Weights of a small transformer language model: 11 layers.
Each number is 128 + 32 x the weight over its row's rms, rounded and kept within 0 to 255. Layers, rows and columns count from 0. Numbers have three digits each. The size before them is the row's rms in percent of the matrix's.

# layer 5 MLP gate, 704x256, rms 0.0639, rows 211-244, columns 0-63
093:171130163139144122100158109145165101108154112164152097128106174113167049192137104119127149129137113071108150098146095109128122096134059122133151113192151136102094173124125140122137180091090118
110:130094196097150109146124150122176156154148111133093124080149099150108127116067129126102098171090097103148120118111085123158097188147181103103154116071089168148036188142141120081124129118116202
095:148114158112129153175137141126155130105108146186066160129149123130142098078094169121145137086141112127126168082087133161108116089050137167065145124161100161113106154095099103086139092108060160
101:090135155151101121149091134128123185186096186084142103117114122233158116164163108152145147177164170114173126153148125104118175138080137205123153146137091042140135130198110125152148163089166153
103:114110167115095093080131100121095104146162105111106146086155100140090118120169049153124142134123052134136141155148180118167152142102131146129180174134093155164087128122112155090113163036098177
095:183168135138130099109135142135137159127096153083153137143143113144106102118139101143089150101115187160243139160109146110159134146133115150177173096098085106179140158124124126117148219059140071
152:112117127117121163108147137129034187077100123120117076106104103152104161134147135137160158120097126182146155102155152119123145163091144180100061170109116141119156120124072102123082149090146096
100:130110102101095136108115128075115106048166113086099097076123114142071126137096152164111122114128150172111125125133160084129125106095159168185114141103092130143132161140056121151196167094175182
095:122073122122118103082161143149130115124116064085163118087162098141136109086200170164141105124145153183131132114154143086175147145168129133146125118134115100209116157152126114143079150176197091
098:107154129137119126099088060102100082125047072128097125144140138119128129136097071170116136055125123122096096172066154147123084126145162113157098201127170151133098100114100184108078133131122192
108:105162158092120157138137157110135106100145091183092101141132165148043119192072164123116138156116134125150079180131142095115146191135112121096108157086143205127136184121101107107155104138163121
095:192111166120119172101131089127162123166119137177153168111140109078126168126135126086145121173122129112144140157096072102129108106124117072051097153137087164091154146158163110176143111160121133
101:095143069169082161091112132156122133164160149148152138097130093093132107128163126048142124178103135171153182124164131145200120166132150177093126112143130121135118128130100102140107171113198108
099:098145149128118171106085107112127161101049092183136160109135088193091165152129130096119104144158175146166144171074117204130127150151099062126131130054144120119153112144111091169076118128121152
093:076183206150146123134093180161106120165101117131145155124122146080185065119133080149047120106132159166124130139089144148105115170137167173131141119094091119092161115133093171121095150153135152
096:114097119124119120122091146096143147106202165151198116142129128136125127142160084133113137121156144132137125166148185109079175127110132104151110090123127151095128180170079098081155103138125144
088:121194152121155096146139121137141180084136115127152150123099138129096076166093139133114136112118079082150123161066135107120124162135170087151094137091096152116138143122077132124146161108138107
102:193150119140096193132118123153202144171133192167138106143124146116157143099149134131192118147128195191097156102147102129145150080143104103117092143129139141125182191108103154152108074115057108
096:076112160112139094194136130099192114152171125151099135115073128136112102156094116095097117153090130125124129109129079091135148134130160174090185183124114126116153128168155147091171127064118178
095:117125124115185094125060074141143087116054157151158175097137128116170074131217157084148143112090111121152109156139091076151152230091113166106114141105094198111148147152128107099178167140084135
091:073116099114149144126167138105081135141126108088101127125093119126154187216058067122123134140078161111127115125139102147112152177087125129108136094156174111099095176147055169070141126099174133
092:144144121143098123114128150108094179102125121104105113153121165149082173147115095061147127154158166147140163141112129155137145150100138126155103141131136114107162143134090120089127193086210120
097:169135162081128119065116139148038160162178093101141102136118082116021100066128155134129120192124111124095121156116123122119088137124170082105093107083102142144155140154108076114097066111191119
100:111146150113088108094146153109195109142125114113115166093154092126103140109184020101109168163075169142169104096143144206166106156130184110134121145110114162136175107106111091095065105146177136
119:126127148103103167143121085081150161195111096111097189129097109159103180150125106118114153212157140106165101175134140138115108132137201063121096120110129113120103075124092148166112147086123123
099:129219101089115165169123155114106115118069145153137126159154097090070099139074132111135119141092133121114082121147159141121108110129167200137154101128100118082112197122108148137108146077165173
105:120102183148131079104120084160193104127128192157120168131206151135106155159149177134112154126186139092136119155119145128126149099158117093119130101185138095100141069118101094176083123140186151
102:094153076162114120125171144186056109137101143184103187132073134071175155130141139169101131148158142103152126158170158147138116102110151178133146128123152114122109159133175123135131149099081102
099:143085122122151139181099098134105157111143109114125121131151171138139096066125138158137143177167153179133112171117072102102166163110135141107195138097103079199122124152095157133099100090202114
097:159120149181110148106119116080173154170103154192084151129125127204166069099038134130158151068099134128126148094077106134134126072090120118125100132135177119152138141135127142144062102127143080
100:130127187075157157138134138131114131159093163171118133095151105143169134171126122225142166109166132109134077140090129068137106174044099070084113138156142061169113069131142163167158145132126144
089:146095172131209074093122153180125070109123103079100135148108080114152110145161126085103113129161140086144130133080154107111191088153156114170116114127098128115164154139169110158136131138152094
094:100120133179171127075054158161160101125133133179159120149141131175168071132147119071133144123123151161094155093141153121113143157135201176118126126132137054100133126119131086123127184127132116
106:135114188160177118195121123090124109080161081119099112129178100152138112124101100111125137122088159147109100219165177127151124120113145101088172158136128077133146111111144130135094140102138152
# layer 5 MLP up, 704x256, rms 0.0604, rows 211-243, columns 0-63
100:107162117112101125119105131173167177144159182151131142147145138113176152184156115147100129086116143080164164125088165134184160071155075128171099127121147128126098083120074108211136133174118127
110:119144089191093136154066143086084144151093148121106104166112086086076097163121159131134123121114140115104127130194157147131127145172120199142095109098107083171121185167122091139101157081109132
104:135103103158144113123181119173159092112117126174117089175174148103125120154138112079121078147128121176106220049090144153097148150117109127128054117135107142095117120141124115113132124176119076
095:078080097156121073159071085136113126171151146137116109088059164157171162176088142131164136139159146084144167118119104119109196163112132176078190124100126035168098084135122123131128111072115138
101:107114163145083133109157066139118142161150115112073104093176100141108121145122117147144141121111064135112116128113181151154149127099115114122142218217123179133098108115123119063128132101078162
098:119173091100086176106131111112125072103108075128086120220124133140113136131127187097117180137128164115140144110186116162118100126133156153141111138110121137130138079097239103099121136124113148
138:149163134172091128148083114109182116172122161154111178117172175147151156127071081117076124122150119064092092133149102145143139071160114068173188106183129119118078128147180149124203120145104169
101:159110076084107106156139100102111117098121077142065109154144062142061142144129128114142146157157110130170149103085170122091143143134125140143162163080134118102176159108089070130145144117130129
093:145116165124109157077127193104156098105167221151143118152111104144105204139162116127095126193073105109126105070139128166130159162137174152110166133140118096096104072100102158137085101065071126
100:060140138104049110177101109121133115075156109104145145107143146164155095080152163113047145178097076185116119164143161151128166157075129112096146144152130084077100093093093127143116141062092113
112:133189179081105198114110169132072153108205066129114042122099159080117123166084117085119142132104120149150116137137185127154139154109078125119105122136152173158157124146111145088216097125158115
097:150094096158172101127140128136079100090137179190118207138096127158106082132183156164128151113171127082140173087126085140109174125126093160081168118157138072149156068146131070181141204129157091
097:034123080097114145134202161169078066066144179117169073099135159146125143072172076073099105151096134162093172106162175100106086159092174118192107121125077155126163117123111124118149157109182104
101:075138137058159136154107157092047199128142119074109125108081103106120078147114133103144102132154093109144162148154121067091100168143158129125114132137127115136171089086170117079115081134132115
092:121158142079107130159151142167135138120175122115124123107110114110202152148158167149103127158163123143116173113106153141144102139143154152162170054099109135139179135146111151146052162040151110
095:122140113110148122164153144134092099110188112141179125150127173161160145068101109117090128132142142137140127144169126125135144166111098103132128107190100124109116125168133134116202101135123122
087:175146096198121108176137146165140126149096092147170147069156117102090130147074177153123095114143110041088112132081155121088166154138142150097133135069088136098105077100072145140146158108173084
102:096125083149120067092128121149064111058115134104172090126134184125134106105207134161083095149146133129134143121165147159066154163152117193158088119128149128119204109154154143073208129183162150
099:177151083147131050118162147127093139047126102108181138140160157137153158125156092152122129235143159151135105149152127188180133174097092137079167096130122144096112159108112137149187188102077087
099:129168160087121091124095193138161201113125135114150094097117163159129137164143103138141104163115156082101165176150144126089124144154205156141126117147121068082106184178139189102128091060159112
089:116153115156171117152149146125105115082140066141143100128120075090190118126091162091077125068060118106137105086120144198165113174109167179131105139128167140110140153100134120146139113135073121
091:125100083175128091135143155132176177152121172136167110077126136126139145098113190065152088082135174132155163075118110176160082114073074146131106093132093138102165119135132143160108128131146112
100:177062121088163163142140123060162116104094150144154129150080146145142144065142163169171114097141150191144089164082109071143127085088190127122123170108110162133136202187129120152111158120114107
102:106143158135147159135077147118201110169114156158154131076175103115098148106111094102103174106144120105121075100124127115171139144179069114113100120149148092143104094100158154181077153135139098
113:099143109147130105114110137139140187181118115138115078092091123079135152061166059059143138102093081200134123078117068143140072099105134146145184094126112118127103158058140118120112152099115136
099:099132177152110062114169086087116140069138118131145159112134087172171086102136122178145204103141099083175120101127100094174125145113082133111103114149168134105128103108134123137169137137122134
106:085140148112130172107118093177144089136150196155167077214145112100081015154134112102137131127125172147175129135129129122042152099149145166140112107120097117144176107104076059157153125112178126
102:142059095080153176066133143150152181184183091101139127118120151138167101095114126123161104105113108119138143127133138097134115088069084090107093128116134133162107108125138127133180074166119112
096:105106102135107109165108123192074096142187134104195126103074116088122144125126148144133128158066148102117144151105099158105134130151153153164102091074100105101098150103132140148140154181137125
105:078085121084070145198120109143103125142201102069144111098125146106104194182155119144095118151071138150104118115186110090132154173120109193188158147097143118109077114096146155107170122122126135
101:111138107148155130098104169172150134081166154167118112104064198128161077063108083166196131138159081116123109055105121110183169126074163116086148098164089134139122180118121135126116130126101075
088:181117129150148146115119151123116062120135139083133169098154118056109067129164107080149112098152198087136159164058214141161096154113172086121134081123118121131121137144105172107143104131157135
100:129120132077144171135127101124124128141130142133096094144177070072096072112116146127128150139131091111147112127165085157135093147108103108167118152124165201154148086063157113115102050133105156
# layer 5 MLP down (transposed), 704x256, rms 0.0583, rows 211-243, columns 0-63
101:152127151105141112176093146112046108172102175109122132117112150098135192188127147098127078189071106070107083133116117163139109145170149092097087051082134062107123207140156131106143155055162127
110:108132163068213181112112147108157135087140081098166115118122120160142118098107104155159114178130086103084105147105135123118127136143166091119182142125148161128090106111129150088166114183204166
104:094125080133125127086071154136034147154127075055139085118142126130109141197182125116076117140105105139142121130161098120130131128160135118188089095132103093091124151140131150157107157162172084
091:120130090150143039116128145148087252093092130098131088124150138181150175139166150115131020133127142111132153129166081111137153178137127107106165085105126039130122119159101107135111100133137127
105:110126133127109154101153154116143133169057086122053101107183099175123088180122092163128051053139147099097119113122155155110141144177137114097129152137135131167082059177124105097076124149094121
100:171121108115098140103131140164133138163164110094137174153172150133140196152168132116177123063127126153169189141193141160146181137120111101122115147108093108115131113105131078078131136070073149
112:160119108170123202087120139125199142160109164133121141143173158139147129180076102170147219219162147090100107092138108135069133132185154124099098139164161101111098120149158129114128122159123140
103:122105130100083132085171109071172087085133133114097128118144141143123137104116134125156151091101140126157147168128147167138181122113129175113137135092120134149202175074136121112166157110152111
091:181116160115100139117094099113139145088050085110103162086086108170165107173119148111179147188112139189125066187113049157144147120151156142125038120160184169067158129120141182110182135130114108
101:085100109118059110095092101132129095169108159133150112112164195075117138157081074102064153063124139081047086197099078135085134142140128124121119182101107106142030104116121131090091102024120112
106:058153147106097155150176163116137151098147100140149092075079164157116132144123110077149080104140108152140143107120108127153163124078074113194126167134162129124127119165081158109151187113134100
096:133143111122096189096114142125114107172121116094151113126070080163116142172102080109071149128156151119080159156154168061169112142174157151169124155110143158119123163104139112086105091154107127
094:186130119101136163131168187140114122113138104121138104137086125137112123102166142122192072025140123107139166120199097135197110116151100119101132123131108144177147156120087121097144156141082163
104:151097160089135140120147138119079107098073142100145140200170139090121097140082114068086150119112145111122111130157157123192160101106100169138142099185015185155194156134151140175115130151194081
095:108091141130110171122153081049053159173116157111108107124097090159154118123141106155059118128108106178114127108118147195145123144112118180153075167150135138120107111137129128135174110190118149
095:129139132081068152165127124101157142093108124216153199179167144100170106182121163140158141044071101146114201114101130169104144104150109158177100082166144149066092131157138190156125119066096190
091:147140113180104129068129142181158073154104106138105097064178111175107121118123099139107025118153105071139110145167103074090136170181104152121126131145106119180087104117096102118120175128155095
103:187137138111156115147139121111171129205116102172085129127130095117151141154070126095140141091078153103125095160115154072120059164078173084108165182132045145124058147063160142146076113121115093
102:102080129115122083185158099065087152174167139201073086114132100069127112103110135110052202158079114106137139129123162093106127113085141091184104120115120126111161127113153090129149123148101180
102:112144172146097149129174164112148046140190161066079161148175141121163121117106110145139107084097159179144087111116110092144042114071060101145137119155150136157100174134133155151139137117142107
089:149123150132156090144151123092127159141161082117164126131113112121138158136134149122103078021141068103181119089055134164224140123127147147103097234115157136136119137170144113165119107138124136
091:169092059171096127090171113183181122125151127196138047137133110143138086123130160096117074156132166093160142094137115124095152132143059160099117073142156090091076136144159171153066060142156099
102:163123172164159071059198130175086112087078111125111084126138139135112178078112111100107095103150104124143108134159128151090069147100120130101160138146110106099100177100119161115139143164128066
106:191171135124135105169116142125167182135183159114115165097151144125083170047115136082127158146100099124171108111083151145136131214158056123062140173115109091131131122182119150092118154116113092
120:085122111126168130184120071166139166133118135124135102118143120098140113092130097107153115049092078174081148074124062139136113103059135147133203122132164161085090126147143121141122092129099128
101:125176141108114111169150138152115122115128133142115123144095148117134175142108140087105123196121156160127112146124124117111067091169123182154138065118123107121106184115094157168120131087129066
106:097104105112184187097114094201112160096162170137178140151162115099065146207153155092121146084100163124162110108112062051087151103101101178119118075191071148136109100150082128119148116118102124
102:122119177109102170124094130110120175118168121136131125091211123201070161167133091119147129105108154177132132138145120157116173127102144105103130161127089126122076091164039170097100180117177120
094:159117104134122142078148117123158103119163147094202145128152091112120162139112123159164051066085129161163171104106227121170131146148122142150068125099139151129113157154167164129166104136153077
104:101067085135157124152150135110102089137071110178191138195111115119161140098129090134116173132165090130149159153128211107137098138103125091088104163160120156164115169179096153158069133160138142
104:134166120158090117135131105135090135112128081118153174106120147064130092119106045074106133050156194114120190093159098099116101112076094135109174133192115139141146122153151165099076168129142094
086:125144134070144166142159088158097129106119124173116092103119151138091143115123155135184072097123123153099087122137068159062113190081086169077159168171119132141142171099109103145182098131142124
102:135122101111152218114125103168125114187163125184130156143071131166119093051149100119141049133165133087152094115151126114125138128144146139133095073150113117104131166059137151072149173154096100